{
  "n_layer": 9,
  "d_model": 256,
  "n_head": 6,
  "n_kv_head": 2,
  "head_dim": 64,
  "d_mlp": 704,
  "vocab_size": 1024,
  "activation": "swiglu",
  "norm": "rmsnorm",
  "norm_place": "pre",
  "norm_eps": 1e-05,
  "positions": "rope",
  "rope_base": 10000.0,
  "rope_fraction": 1.0,
  "qk_norm": false,
  "attn_scale": 0.125,
  "bias": "all",
  "tie_embeddings": true,
  "parallel_block": false,
  "init": "normal",
  "init_std_qkv": 0.0276,
  "init_std_o": 0.0,
  "init_std_up": 0.0276,
  "init_std_down": 0.0,
  "optimizer": "muon",
  "lr": 0.00716,
  "lr_mult_o": 1.5,
  "beta1": 0.93,
  "lr_head": 0.00671,
  "grad_clip": 1.0,
  "warmup_steps": 200,
  "schedule": "wsd",
  "decay_fraction": 1.0,
  "decay_shape": "linear",
  "final_lr_fraction": 0.0,
  "batch_tokens": 32768,
  "seq_len": 1024,
  "doc_mask": false,
  "train_tokens": 171700000,
  "steps": 5240,
  "dataset": "wikipedia_en"
}
Each number is 128 + 32 x the weight over its row's rms, rounded and kept within 0 to 255. Layers, rows and columns count from 0. The size above them is the row's rms in percent of the matrix's.

# layer 4 MLP gate, 704x256, rms 0.0768, rows 362-392, columns 96-127
size [ 97 111  95 107 108 112  92  93  96 113 111  89  95  82  89 110 103  96  91  98 108  76  95  99 100  81 102  89  98  88  97]
[[115 178 188  97 117 133 166 102 122 127 178 165 143 165 144 151  97 124  64 144  94 109  86 144  99 146  67 141 123 125 121 154]
 [142 132  87 120 162 148 146 121 185 130  85 159 172 140 130 135  91  77 155 131 113 191 165 154 161 115  92 154 113 139 158 152]
 [113 136 167 149 107 148 100 107 116  90 149 103 167 146 156  82  83 139 165  84 152 100 100 148  95 130 139 105 124 120 142 116]
 [114 147 180  75 136 107  78 103 144 127 156 116 143 130 100 128 143 162 142 163 146 164  94 158  99  82 155 155 101  94 110 106]
 [161 111 181 148 126 111 139 176 156 149 171 100  97 165  97 156 145 106 110 138 193 128 106 147 145 143 142 133 129  94 131 141]
 [ 97 154 145 121 137 181 126 167 211  60 106 153 176 132  62 173 103  83 154 100  80 108 175  93 124 116 156 141  77  97 149 159]
 [181 109  90 153 135  85  83 144  91 166 128 105 104  78 123  94 126 127 123 131 149 159 104 109 175 124 153 184 150 141  91 105]
 [150 146  63 154 123 107 146 161 163  82 144 115 166 113 125 112 132 116  72 112 157  88 232 194 144 147 120 146 125  95 168  84]
 [142 101 108 138 186  60 191 134 184 106 130 105 131 152  86  87 141 188 113 161 132 135 122 127 101 146 105 118 102  76 166  90]
 [123 106 140  84 124 136 109 135  79 138 112 216 154 104 114 148 145  35 106  58 116 126  86 123  51 134 113 131 136 129 121 119]
 [128 103 104 145 195 192 145 133 109 123 173 109 163 125 147  79 129 148  55  93 132 153 178  93 144  98 165 124 140 143 141 111]
 [162 100 156 162  96 142 116 185 128 126 147 136 172 175 139 108 111 174  99 158 127 139 130 117 124 145 125 105  65  72 100 149]
 [165 137 149  88 148  83 190 114 133 152 113 175  64 174  81  74 153 130 145 145 122 158 151 152 108 139 141  90 148 151 124 126]
 [135 147 120 134 173 104 127 123  93  65  91 136  98 163 106 127 133 103 149 126  96  98 178 104 110 117  69 114 133 130  72 131]
 [121  97 116 102 152 105 128 187 153  66 198 178 142 127 125 168 110 142 147 156  93 192 142 183 103 113 151 142 154 198 128 137]
 [160 173 152 122 109  84  87 193 138  65 147  94 130 119 133  67 112 113 130 145 135  83 181 123 157 140  88 145 111 182 143 156]
 [105 116  88  92 114 161 141 117 112  72 168 126  66 132  68 121 149 129 103 143  95 146 131 130 167 155  87  80 151 144 182 156]
 [118 138 211  52  85 135  76  67 129 165  68 127 145 109 162 164 121 184 101 104 161  98 122  87  33 112 118 169 129 130 151 115]
 [134 107 141 120 100 117 130 111  98 107  87 189 177 112 159 120 139 152 177 109 147 173 109 117 141 167 177 126 106 158 156 120]
 [ 94 133 125 133  85 169  73 133  78 134 168 118  97 112 171 119 174  89 115 110 159 129 101 150 152 145 159 134 131 128  76 144]
 [174  80 151 131 153 134 109 137 177  69 110 143 115  82  89  92 109 140 148 151 116 111  79 143  94  90 129 114 129 172  90 164]
 [153 136 119 132 113 114 167 135 158 165 153 135 108 123 104 147 145  93 106 136 171 140 104  74 149 106 176 107 120 149  59 126]
 [104 126  83 157 123 126 145 159 110 136 128 180 118  92 212 103 175 122 112  64  93 104  79 148 132 203 131 110 113 130 142 145]
 [126 103 163 100 152  68 131 215 143 160 143  94 111 133 135 189 170 148 179  97 105 114 171 113 146 136 108 101 125 108  87 172]
 [107  99 148 142 130 185 111 116 153 105 141 110 115 145 116 175 106 141 126 154 122  51 105 121 122 126 177  52 136 138 149 146]
 [130 137 125 200 150  86 137  92  74  65 150 136 179  80 126 190 141 113 196 105 167 114 102  71 129 116 172 157 152 127 173 124]
 [ 83 104  87 115 132  98  73  90 147 191 150 170  91 123 145 169  98 158 145 169 158 164  83  72 117 183 137 141 173 104 115  53]
 [119 103 161 130 134 150 131  61 136 111 103 121 121 106 147 126  64 174 136 149 161 143 141 133 111 136 141 143 109 151 118 105]
 [129 212 101  88 172  88  34 117 172 144 133  72 137 161 106 120 130 138 164 142 128 117 111 136  81 133 158 199 139 173 131 126]
 [128 119 131 124 124 181 148  76 171 116 116  98 101 121 114 122 169 200 165 147 107 137 124 144 134 161 112 143 111 143 167 129]
 [184 134 131  86 141 140 135 100 122 146 171 154 124 121 112 159  85 141  90 115 118 146 135 169  70 102 100 184 140 114 119 113]]
# layer 4 MLP up, 704x256, rms 0.0789, rows 362-392, columns 96-127
size [ 98 110 101 106 103 105  93  93  99 112 106  90  96  97  95 107 107  94  97  96 105  72 101  97 105  89  97  91  98  90  94]
[[187 178 195  73  68  74 162 146 128 130  83 142 109  98 138 168 179 149 117 158  62  90 152 164  94 134 159 171  64 107  91 132]
 [119 136 109 131  90 175  95 104 143 102  89  96  86 136 154 111 114 143 141 148 110 142  89  90 157 109 151 202  86 112 113  84]
 [152 116 101 108  94 136 122 101 171 174 123 130  85 126 126 125 120 127 180 161  77 138 160 143  65 142 122 150 147 123 101 141]
 [107 132 130 100 118 164  79 153 111 101 181  85 121 124  91 106 106 149  89 139 143  93 142 160 167 109 164 112 114 135 116 116]
 [143 108 141 124 128 168 117 110 114 156 120 160 125 155 147 136 131 144  71 137  62 112 148 170 140 136 122 145  99  99  86  90]
 [ 85 132 156 126  90 118 112 120 174 188  86 121 123 142 137 147  58 145 176 104  93 133  99  81  89 111 103  87 108 133 158 142]
 [135 124 140  99 123 177 140 157 142 163 129  98 135 112 120 134 104 130  75  76 123 110 124 133 129 123 107 146 150 131 169 186]
 [126  86  85 109 118 135 129 124 171 143 143 125  85 104 157 116 132 133 197  68 126 122 106 143 182  73 109 112 151 133 132  78]
 [139 124 106 128 126  89 153 106 147 160 183 188 116 143 143  63 123 110  98 116 114  83 131 152 128 150 123 123 140 119 125 158]
 [ 93  93 142  86 102  59 150 125 154 181 169  99 140 165 149 143 100 138 131 176 125 147  81 131  84 120 152 177 100 131 148 180]
 [155 123 211 113 160 178 179 150 132 138 118 123  60  83 182  71  72 121 144  88 118 135 138  91 153 120  84 120 137  78 151 140]
 [113 114 121 147  91 151 154 160 102 123 113 159 140  98 162 112 129 100 129  94 131 166 169 134 113  84 125 111 136 162 130  91]
 [120 105 120 162 160 154 124 154 109 120 121  89 101  67 169 153 119  71 125 178  94 202 118 163 140 196 137 163 115 118 103 150]
 [253 108 147 100 176 143 140 126 148 126 155 170 133 161 142 110 136 139 154 120 140 119 106 116  82 119 185 169 207 152  31 114]
 [130 107 119 173 108 135 170 158 150 110  73 126 133 168  66 141  92 168 187 101 159 122 189  75 155 127 128  95 122 129 133  86]
 [114 123 109 119 129 153 155  69 178 139 179 191 108 142  99  97  91 142 136 142  98 139 128 126  94 202 138 124 117 154 168  82]
 [158 116  88 106 138 162 139  84 128 103 153 156 149 115 149 101 102 168 139 127 120 158 122 120 145 124 101 105 120 132 140 154]
 [168 129 183 133 162 119 127 199 124 107  87 130  81 176 101 144 127 187 138 133 162 106 125  96 174 159 116 165  73 151 172 164]
 [126 157 126 148 164 143 126 169 160  98 151 121 125 106  77 141 155 104  98 115 169 139 176 140 171 187  94  55 157  43 145 103]
 [141 136 141 118 128 164  94 154 119 206  98  94 115  85 125 111 111  98 139  79 157 144 183 105 101 116 163 116 181 100 179 131]
 [155  81 114 170  77  97 127 113 157 121  59 106 169 155 113 106 105 128 116  89  85 126 146 140 143 149 120 102 114 156 135 117]
 [193 197 140 132 140 150 131 104 142 143 122 124  80 120 103  80  87 144 146 138 194 131 105 135  63 114 144 156 168 130  67 136]
 [107  78 121 118 108 158  75 107 118 213 150 140 157 118 114 172 150  71 125 142 122 211 149 136  83 109 150  98 121 201 153 126]
 [175 170 118 120 104 124 142 138 151 111 109 119 134 149 147 119 109  97  75 120 134 168 160 136 156 124 130 100  80  54  86 135]
 [122  96 144 139 174 124 112 135  96 113 111 187 160 143 123 121 122 149 157  91 131 125  60 141 147 210  57 126 134 160 111  89]
 [152 141 165 187 132  96 145 139  68  89 150  84  68 158 129 103  98 117 129 135 153 140  43 129 145 135 100 128 117 116 146  68]
 [150 172  80  83 154 132 127 156  97 180 121 164  94 164 101 141  71  99 186 156 103  82 120 166 158 155 150  95 129 110 158  96]
 [ 90 162 111 136 109 129 158 146 122 209 111 119 106  98 115 107  29 159 136 118 199 192 104 122  75 105 125 136 168 121 109  97]
 [151  89  70  88 101 183  98 112 118 128  93 183 131 133 132 133 128 165 131 107 159 111 104  69  80 173 182 103 185  71 143 134]
 [106 130 103 157 166 140 166 117 151 151 125 164  94 104 122  67 138 122  88 110  84 108 119  88  84  90 132 140 140 144 149 151]
 [ 91  85 104 149  87  75 135 100 126 111 172 175 100 125 133 154  88 132 168 120 115 197 209 140 142  67 133 135 136 156 121 126]]
# layer 4 MLP down (transposed), 704x256, rms 0.0264, rows 362-392, columns 96-127
size [ 95 106 104 104 108 114  93  98  98 108 117  87 100  87  93 109 103  95  96  96 107  76 102 101 108  82 100  90 100  91  91]
[[ 71 115  73 127 120 108  92 153  69 130 158 148 181 103  29 128 120 103 119  54 128 156 129  87 123 129 119  52 130 120 170 113]
 [116 117 115 112 129 157  91 101  74 122 134 174 103  72 111 145 176 123 105 111 153 125 175  64  94 120 109  87 169 197 126 172]
 [177 120 124 121  85 115 108 142 124  86 128  42 111 133  84 167  65 108 108 140 142 130 160  75 102 134 104 146 122 101 107  99]
 [169 205  91 152 147 183 143 111 121 168 130 128  90  90 128 149 113 149 157 148 136  63 108 115  92 122 155 181 147  80 110 101]
 [ 73 137  85 255 116 150 141 104 101  90 103 187 183 110 150 161  97 143 155 153 164 192 134 112 165 108 134 129 135 152 156  88]
 [129 146 171 157 150  92 133 112 123 115 102  95  76 151 134 176  77  98 194 145 193  98 179  89 119 103 104  97 134  85 190 109]
 [ 99 142 150 129 135 147 185 167 168 106 166 175  47 135 167  92 132 126 103  57 124  75 113 119  91 133  70  99 146  87 105 133]
 [150  84 169 145 151 217 154 142  90 146  82  93 126 105 117 127 123 129 117 145 171 119 141 108 177 131 111 158  88  93  96 163]
 [138 123 107 124 114  98 165 169 179  89 115  83  88 141 111 154 123  77 216 159 122 172  59 215 106 135 202 116 154 104 135 109]
 [ 51 164  85 144 131 159 168 105 131 147 118  97 140  95 168  99 168 132 134  71 138  99 139 162 166 142 138 124 116 139 106 113]
 [199 144  32 153 181 106 187 128 136 127 144 126 118  82  82  81 121  97 126 154 136  75 144  94 105 104 161 134 129  96 120 125]
 [105 206 136  90 211 130 124 102 133 125 118 137 131 117 121 120 156 148 200 180 103 133 130 115 158 131 193 101 101 110 171 129]
 [119 151  76 103  99 124 139  84  72  75 124 126 117  99 155 159 135 148 104  99 157 148  79 161 146 102  83 121 107  94 147  91]
 [ 94 138 136 115 156 131 164 101  82 133 139  56 132  51 135 111 189 136 191 134 135 155 121 112 115 149 106 132 126 177 168 143]
 [146 144 136 112 123 147 151 119 147  46 173 152 163 111 141 145 153 125 138 112 128 146 139  95 140 133 158 140 149 117 123 108]
 [127 194 125 180 118 147  93 147 126 144 111 117 155  93 138 162 126  96 114 137 117 106 128 131 144  88 125 119 132  83 106 147]
 [131 112 132 154 134 189 149 145 105 142 113 169 132 171 197 177 165 118  35 178 117 126 148 116 122 120 197 190 186 131 122 131]
 [115 149 131 138 151 127 121 100 130 139 124 201 181 182 199 111 104 125 151 123  97 127 138 102 182 196  85  92 156  63  81 117]
 [141 137 163 118 170 145 153 131  80 142 134 145 220 174 185 135 123 115 161 128  96 117  55 168  94 173 156 184  93 176 150 138]
 [157 136 131 102 173 126 106 145 165 118 159 162 157 101  77 138 158 120  43 141 114 170 112 175 174  78 146 103 173 112 103 140]
 [151 132 140 171 146 117 107 148  63 166 163 109 142 113 154 204 119 105  95 142 140 164 113 104 133 123 161 145 109 118  87 125]
 [ 75 104 194 139  97 109  48 113 128 116 169 145 156  85  92  65 157  97 167 162 110 131 131 156 135 178 119 137 165 154 112 109]
 [ 88  83 166  93 130  98  95 144  98  98 129 142 171 109 142  46 113 109 172 129 143  36 129  87  87 155 169 192 142 153  92 118]
 [177 128  75 136 130 106 112 103 144 132 113  78  93 115 117  92 137 181 137 156 106 121 159 129 103  59 208 155  84 129 130 109]
 [182 106  29 121 178  89 138 101  86 138 115  96 157 130 158 126 153 134 146 193 114 115 172 119 138  88  69 130 156 157 164 147]
 [124 157  91 102 106 138 126 110 192 129 110 102 111  99 117 115 201 148 170  67  83 130 128 107 115  81 145 116 154  87 155 145]
 [165 156 115 175 151 146 143  97 167 141 156  74 127 181 125 166 159 117  92 129 147 130 112  57 142 115 117 108 107 204  78 183]
 [165 111 157 143 102 102 126 170  91 145 131 143 139 104 116 133 157  70  63  74  77 129 116 125  99 156 164 199 102  79 162  65]
 [135 155 158 145 128 139 185 154 183 135  92 106  79 132  93 154  91 126 192 178  92 115 151 142 151 144 147 126 139 133 197 130]
 [124 127 196  65 145  82  86 150 144 123 119 112 128 166 146 124 103 141 134  53 128 144 144 158  95 132 109 107 144  91 177  24]
 [160 103 155 137 151 175 198  98 115 151 127  94  96 125 101 144 124 109 113 102 150 147 119 109  99 154 167 113 122 121 137 104]]